config = dict(
    d_model=384,
    n_kv_head=3,
    vocab_size=6116,
    qk_norm=False,
    lr_mult_up=1.29,
    final_lr_fraction=0.0,
    seq_len=1024,
    train_tokens=969900000,
)
Each number is 128 + 32 x the weight over its row's rms, rounded and kept within 0 to 255. Layers, rows and columns count from 0. Numbers have three digits each. The size before them is the row's rms in percent of the matrix's.

# q: layer 5 attention query, 384x384, rms 0.0517, rows 28-31,60-63,92-95,123-127, columns 0-95
# k: layer 5 attention key, 96x384, rms 0.0444, rows 27-31, columns 0-95
# v: layer 5 attention value, 96x384, rms 0.0385, rows 0-8, columns 0-95
# o: layer 5 attention output (transposed), 384x384, rms 0.0368, rows 0-8,32-39,64-71,96-103, columns 0-95
q123 100:074168065115133147117117107134099147166119133130159063116122119140098143141145172129097075148166121157164136151151147145108141176139071127068105150205142125084140153174185142132196138123085061123211130119138110136113081102124048154127099122064084112112098052101151090156069178139095126156
k27 104:100121117158089120146115162170144151083103097153106049132145101145101114151114114078113167161107079109129139089136109066144145125133130196097191171134137154172185109162166162143214135130118107138127113143187077170165130138108100145039125160133124065151106122102168135150160124097147105131
q28 096:144044111169135166056125128137128096112131139106123130084115172156093142118185099113113075121130126110100148108130130155126160175145150164055129174103138109108161127208137101109137091149178144143141138135146158098141099107126102161130112081122060088111125155063101177116110150166140122141
q60 123:126099121146139148064145152125139144086122142077105120119057149136129117037114152147089071121117163139072160108075158163116141092093091122107105172105139111050196133182139102166098084161128101134163181156126157089120157107158091182102125069140055141160124123096093166137079183140086122101
q92 098:093089134214142165051122152147104162098158096097125096089113166115115140148128152145113087127073125120108117080092165142126131146193086139066134138097168120140135128174167057113195118134101111119177170120128147159100107121084135170126100109130149072111177138122115194119105167136162124125
q124 110:126105100143122137057114085083123107106169087089116180096103150151136133104112153123091105140096090105058135106117149195158143133153036102086112122103163107071176130156161084118122137157133126164179125161138107103132128134155143166122137055169093178095155151064095192175066166154098139076
k28 105:082144111106149133086150050100114179137138176081119152153154175143152126035144117156130146100098101139089125145115118238096143065105123045128084102119145125104155213126129121121150141114121104149164146129050155119060143124118140140186103123070102108156147127146158140133131132126132159144
q29 086:136061129116112120097120144103153055115172159106131076142100142088124174125136168095115128088107143117145186118153154103109153162123089122111134091103165147101047147094131141139136112143141125114138116111120182146102092134162135092158120087194128115083188147129117080147078055173056124125
q61 139:066073127098113160096102142167128117140149114122147103147125143111164182157102182095139136120051095091154132155155132108083154191090082124120088040131144120121062142071127156156168130124163149135160114143124141097120091200145168097147116119127121107060148133084126120094119069128101145123
q93 075:110096168162150137116122130108125134176134132131073089120101121084217161214192113140156134074115182134148109128079117121080117164148095120181122098151135132105082135146087126090135171126114121114161160098078128140061110129105078118139130170066149138081169102158118084132093074156128124145
q125 103:136060123106142119104105086134139062147086134114124095127071145117195147210166187133097146124107134113129176132133081089109130145131110147190111093062163127097025141129080187112046131153132142097161129142097138120095151135139155078129102148144173148096149125096099103123125060158058104172
k29 108:150154085088168127110127146134067125158115082120065154117111140154141109170141159160109108112159117108221105168152109084073124123101138085132205120125150132131072152135113138149110135118130126106211145105025165161046106063142192150130151024152154142085141169139106116150132061152086101151
q30 099:130137196143167162155098067111102109136105144160108083108116109137115127118150107169129171102103172118168160166191126107087084102122148110098114137113100111142099100143076123113135196161189138160208165142097116142098105096156050126083129202161087108181097142070085146151123066154086116108
q62 122:143140121100140158162099088161133113182116146141143081085100130109076135083165145080156119134134158106152132099136120106115095168101106104085141130118144097117122122144090103179142149209147098124133207159136054137086114132095065150107145119167160150112153106076122179137113099152105067110
q94 084:165143145107120152021160059131145122166129142114131112105063122125179114133178128113103152122151128129160183163183131187142109149152079133088156139168116143094156115179165116129128110130099061127076183180129100108098198087167121193121135163103065177123144126091097103167073071097073073131
q126 105:120149132090084128109098115174180068187148123142158116127105122157069114108143127114112120097125095106107148133141135102117099140118117127089151095154124075152109102139129122157128100164113088146116184153107099108119130089093136137116128158117105152111133121054102208187138099116039120120
k30 100:124148156136163131165111154184123111135135148114094093174157089166104115129123158102092149136133137095172149173121147098181163117117115193105143138124139137143140044102124157167054141123159097112119119097147090138226143134187085149044106211096103141172161142106091138119107112136102117090
q31 096:117082178130152063140077166093097131175151154084126112134132117143125161117157186081100181143113075140094113144135133213123107130132078113119141144137173139113166141119148143185153102137052090056154177062131076177107163116128142194130103157135180158196180114082123096160118102142128158126
q63 125:123070112096144093139155162112133140121130096125129112134145127154095154084107153088113123155144115130124109161169116135138162153134129113087140153182109171106168133194188123131197103139056058100179156102137070125120135128153135158099139155093107154187138118109119093127112131166136110088
q95 083:167109081115126126153138156128136161143122139129058165143099148079167184178140111116085155177090129152129128158112101123114113128147105125159144116080107152124139119098124177108145048094143080162158062080141107103145102133076117161129166135141138146173075201100128117132151092199137102171
q127 104:141112132098160105139114156118102133165137110136105163090150098084120130142126136089128139139182124119157112135179034113122138159157171088142136134107132194142148147169126066180167061149140065133110127119152102142165126079141162132138138101156127136138095140068132129116132124200146123137
k31 106:078162177154110160119139097177151106060150146145116146136158100077122124158121095128145116168148089076129171159083136122159107131163107180127192181120132109111198087196211124160155093119133075103086119128115100103153074126106096197090104202147085083175085140086123134156125113103160167071
v0 095:120191168068109132145146117100186131084085103133116110131075144118073156076158202089183148138078138165113106138049122129127119116122124151130145154099147099126172133095137108119140123178058141050106129110124099108107127132138065169103109128207114204113143114104201187093170141130081155098
o0 101:141127148122151129138100113178082148135082152112150131085135215130178155141143142104146124150135127116156115118152173150105087140141123133116070151171138170128088174130146064132062142057115104210108068095180132118157084148146071122197168192097131157165150128106120087125116098151158083144
o32 087:161138121150124109089117136144169167120123138106156130128114191125160095149111115131166158139145104109046171109138154121110131149172129139114091128199126142131089228110053090174091101099109126177124090105133161141161124151169135120239089176171135137152138136134118121129130120119113093135
o64 096:125113131170125083117107080119125103129125118103130133124123196053189141066158136168137142119081101075047162105115126110139112168136080129118077102128180163119148145129138118066159163106136179178120108159150172130166175166105130138209159146144128085151159192156168065115131169124162086161
o96 096:150092120177161086120158109086088106148136186103164144119087207122223137143122124161117096136158143144092164108081159104133102089196120163086026052170108147096122170120142068162113133086205134217138125072189146162228132152133181120164151150171145104092121130143106091119144202144151148155
v1 100:093121121052071175154124107064167100128138154149143127079144124126098169105073193091126082091105149112118141162137160154198057161101139134158149096077090070079131141125118086082144101151108115073193135122108123093131128168109158082124155119183137170155102119184096130083115163142090148061
o1 100:185073140163165112109122153154147156092103113134125135154093125132113154181160058130069173118116125156196140138172121143077133134097102120162124140096119121108087154128095138164173194088129126174103181134106118172062176098098132183156107128091108122187137135043169127147158079126117117144
o33 101:161137141112152121098103189152163143099137085129121155144145083124152130146185103084128149087103128162180116144166133141142132119155075117124176101081109078090089144103157153169215156116129109169133154098166115146107141104103126139146165106136138164162134161048140037188153134087162086152
o65 103:143117075126146098099121079154079138101083125100136145169164069136165144242114098192128152158084128120151096111092105129083164111099143167083124150069157036120086155126084140131098167082169148099158133193088160170075100108093154198150161096155127113076177110150140097162144066168100058144
o97 091:147182086134161153123142153136128157141131129127173154094111062166200095237175078160124143157104157181183115118087179115121118170110093149048109106170123099121084089102150132149111112079188176163144121113177178146106126117069135128163139165139147168118157131141133073149117099119104067202
v2 094:128158141131128077103118139139142087123135099124138181116165109154121163101204054137178064174147078140130124055087151135147123124158130092108079096119155111112150128118149152143121070120098150211186114111145102076145117116102157137120182141141111064174134124089100130171159137118096107059
o2 101:197149110100076118189110150124112173123114135137081094142103124099106073171136160128114144150108150115149109117141172127106072107123114089148143168078150152148113188067102116094158222077175139133152168136120218145125123137155126074141167096165158151082100152158103092126180180152103131131
o34 087:136173096122146160157123171128140140175103179139078062135147098137130113169105117154152129162081159111183100122150102124136143121142180046185152113105126091131073152132220106154138150095171141125175180114125090177075107154102081143097182107168126138115163134153097076156134131125162119139
o66 093:112145069124100163133093113097013090109119158141116199139100141125158108171137154131096143135126071150185091175149105117088127168103164127161150153101151151103111135129178096110172172148124131117123137115084122111111148168158135183094101109114163178161161116152181091148083176127127134137
o98 091:165156087109146124136080125099041080180122173164030109143149119155179132156131134161101153130166114089161103157152081047092124142089138125186153193079091097129105091111101124131110169110167128100163142169093113152079139152154149154108129096117158165112117130110171137092127170142175127126
v3 096:182134156135098135089148161106117098103140081139118120091075125103168120136088155144128113073118176150128172100187121111150220088159090127103096143094133149162127140181136174093141062160094136060096179135106106143126143168114145153142136176117119098121080172130113147138104160114169168098
o3 113:092128146098171089157085138166158138150112180163168060125152148162081128177156106149101199120093107121161157126141126159170107155124155174108140067216135087187097149098127106198092157100147104193127115091120129148090122176096125095152125113138122185207157116099132074118167085115131140136
o35 091:047183113131135152090182129072107160127155183064184081121125095124142112120134067169099123107127098105141102109112137152143147100134119093101110061169111097171102140115130124134112140150154132117112158080109120111134076121105188101133158098101132164133129141188132118152106105141140103150
o67 093:123136100118097123193095117138179210112079133138159150097171121126064132127136155127121152150130129147148137107127112160171077071104069074094163122096120109097116105158142064099118167129128111119110172204093134173091152094143094095160105081124147133172180097134140088139164150157127135092
o99 089:171130135130158134114082120165121138155070126105066079133162177097121107120102108169141123109111114140121164077108116124151087081137089114098100112146095089144119106148158076179109188134137071122101139063145098125106136106107124108196143081123123145197170113133158123149142148113132128092
v4 094:181131148079098121150145090140149077133116118145110186174112141053143113117142114160128116180160110089047180087129163109115095112167146168124157083101114085093147155114117100109099107174165095114129092116135147133154129078146155237105106098191147102131087150105104147141162118117115113106
o4 100:109078071127073088117153182071191154110132117125113127153161064165106181148152126099074128127090167135092130126107116160105117095088091085141165203111192134110072133169175106129169178131091141158118182157099146128135141117134103024132169094121140139126096058200124126113154188149131087103
o36 100:148164136106155148070161173132140120160187146115117151155151126130163131181165150148143161122095212119079091081112137205136123141166151019140083072134108099135113147161199074119144076143168136164136154131127101149176131141126128056104129161139116194122137097224100132155154126121188132194
o68 088:178164148181126169079107142223105081127148206110144131112121150115157123091084127107142181077124078075154119115133108110163116131113156092147136111102158158104145137127076175105166130137137167117104149212071132105093133121141110097117146096108124090161144129115148094151064142110049138112
o100 107:143176106139174182139134161169150133144134100155113100119124080122137113134115212089136160201148141198202131109148165150141131168124246108169145125146128114162109094141121163111094123091147109125067149158103110135055153127080065105133152122126144156102149064216150056118147109130148114160
v5 098:172164169123096170091090067157100129146175195126147165119134123133160159128123100090147114166104080093142062135158096148159179100166159113105166130137096133076119136113113108032120106181174152124122112128123182069148067127136148093105121105157160136157161157139101100196124159106131168159
o5 104:167102113119133095158076116148215156133073072143077130175158179148115137090106162153103154119102121176107195129102138141102141169096125161122067138116147060104102160106144124177113149114076097081123125160134119136115173156157084124106092131143151124172119099140134171075120130106170145147
o37 098:217148125086112143150103151179192074123112131109075120126145152129090132158111170162121191144095165113138095134159068104143116160132107067171173112091133131102107149207104184131132098126090076080110137159152163123107183122125105129162132132148088120179116115089114126139128143079100162137
o69 094:111082071145178185137136075094089104148157144137140097128155188126106128142141147151121155123121085157149156121142156045190122147139175169151149147120156145149151152150106142138107080131117058135104146101174144135051170126057057211179092145073136146083163072122157076142086127087091083078
o101 100:169154076142141165130129091161138101124108138154134089136145145159108121135113160109149142162117113190170117144166108086159133174105158127161109128124110131174100092124120159152132112125074057105063165154121095109102149118068071145187145114112130128075142119105125060148069199096073111089
v6 097:174114187120136083070104146090140116106175126116139095145085121130068141121127113155110108094031076088120116054168117120147127170125149150141145131132157109154118120112114166180099153150135144151058099126130150107147154199057190110133066141122124151145129104127192177125214189080177086154
o6 106:092078099115150134138120100077144134139132110108109140045099129124134201141122113102093117151159182109204088143138092117115133111116082114126116137138134154104164170205134132126150172099111117174145070109123093113103118127115105128119148065152113116119111083091150052138117171138126161063
o38 106:075043120118091162113174133060145111131145135117132128077159125079130141098085143121055063139132165120069069127057130113145127141143038097129120124166151158109137170174169117089158110088083109145099099134102073111124105106122117091100116123125104183113106095071097136180101176205133096127
o70 104:141094162164123116135141181109150132169135140143167071151121164188129105158127089150158148089115149120147094147122106152101113130115085161097058061142141117136113065090155114141074170137101153113182129106140125135177106071197084053127156136091151128119136127107138107143072092111151163145
o102 090:131102130132165142169108144157158119118136084125115119096096115081122111122165154117082088104140085176110134146077151131173160145091156129168146158123142101105085057174130184062114139124121112077146078138084142101112085120141026136093100125080140156138169022141112149126098137139078107142
v7 101:147116130110085185142094147171134124173155099153138073171127141128148203153110114135114180134065103076115094145206146120140117165159062095083139125178136101113138120089139126103160091149119150135135153146104113113151148141171094088120164082118116108108112110105191155128078149099124163137
o7 099:033100137146132192100104169116094135094160212095132046078179139154099111141143118140165126172096131096144130130103100082112126136154093109173175159140125149142125129161129121160146151134139127074143102178113120091142158127112098104097144162101080115144102117137146158115108127180160076137
o39 088:133117161124122130161039086116118119126140136139102111122146115169156118149134107133137170150086060153199175090181134133155097122182147158205170132101113089154120111131144152141099157129155117099141132132144105152083127147134139111120111108094137106172130113103205139116115137061168161162
o71 108:156115144143132092069156162137133161115095142138111137084138104156157128124086134141094096146146145155176121105156119169082157127089204132171183094158065119082100141129140112131067120130165094118123141067160106158084129159115163118138146117130130179107125167130127103119158110079161169160
o103 115:192142143141118149079087110106151105176150148129090118064108143175173147108115151140115171162181159167208156101090142147114129123122159127084126130137130139123088138095110102172059186144160161109076166140145136158076155161116151136175160171116085099113140071130152119076138125122133076145
v8 097:084134165093104154116117094131106105094111090090136101161160141170127131117175113141180104190077049127092116194146159137099086149136147139101132149105134089132123121105179069119114128167153075143156106137161126135107152138095191099105174130156176173114124179125053103119130131114190183104
o8 096:186143112179120067113192136091152091146106165123151132098092176165160136179130111154138166101150191152118145079101123068129180113153130154101066070098137130118150178157082156134102108141097110147154125151117095095161121128117121165098111161126069129135147080132111143121170120083133130057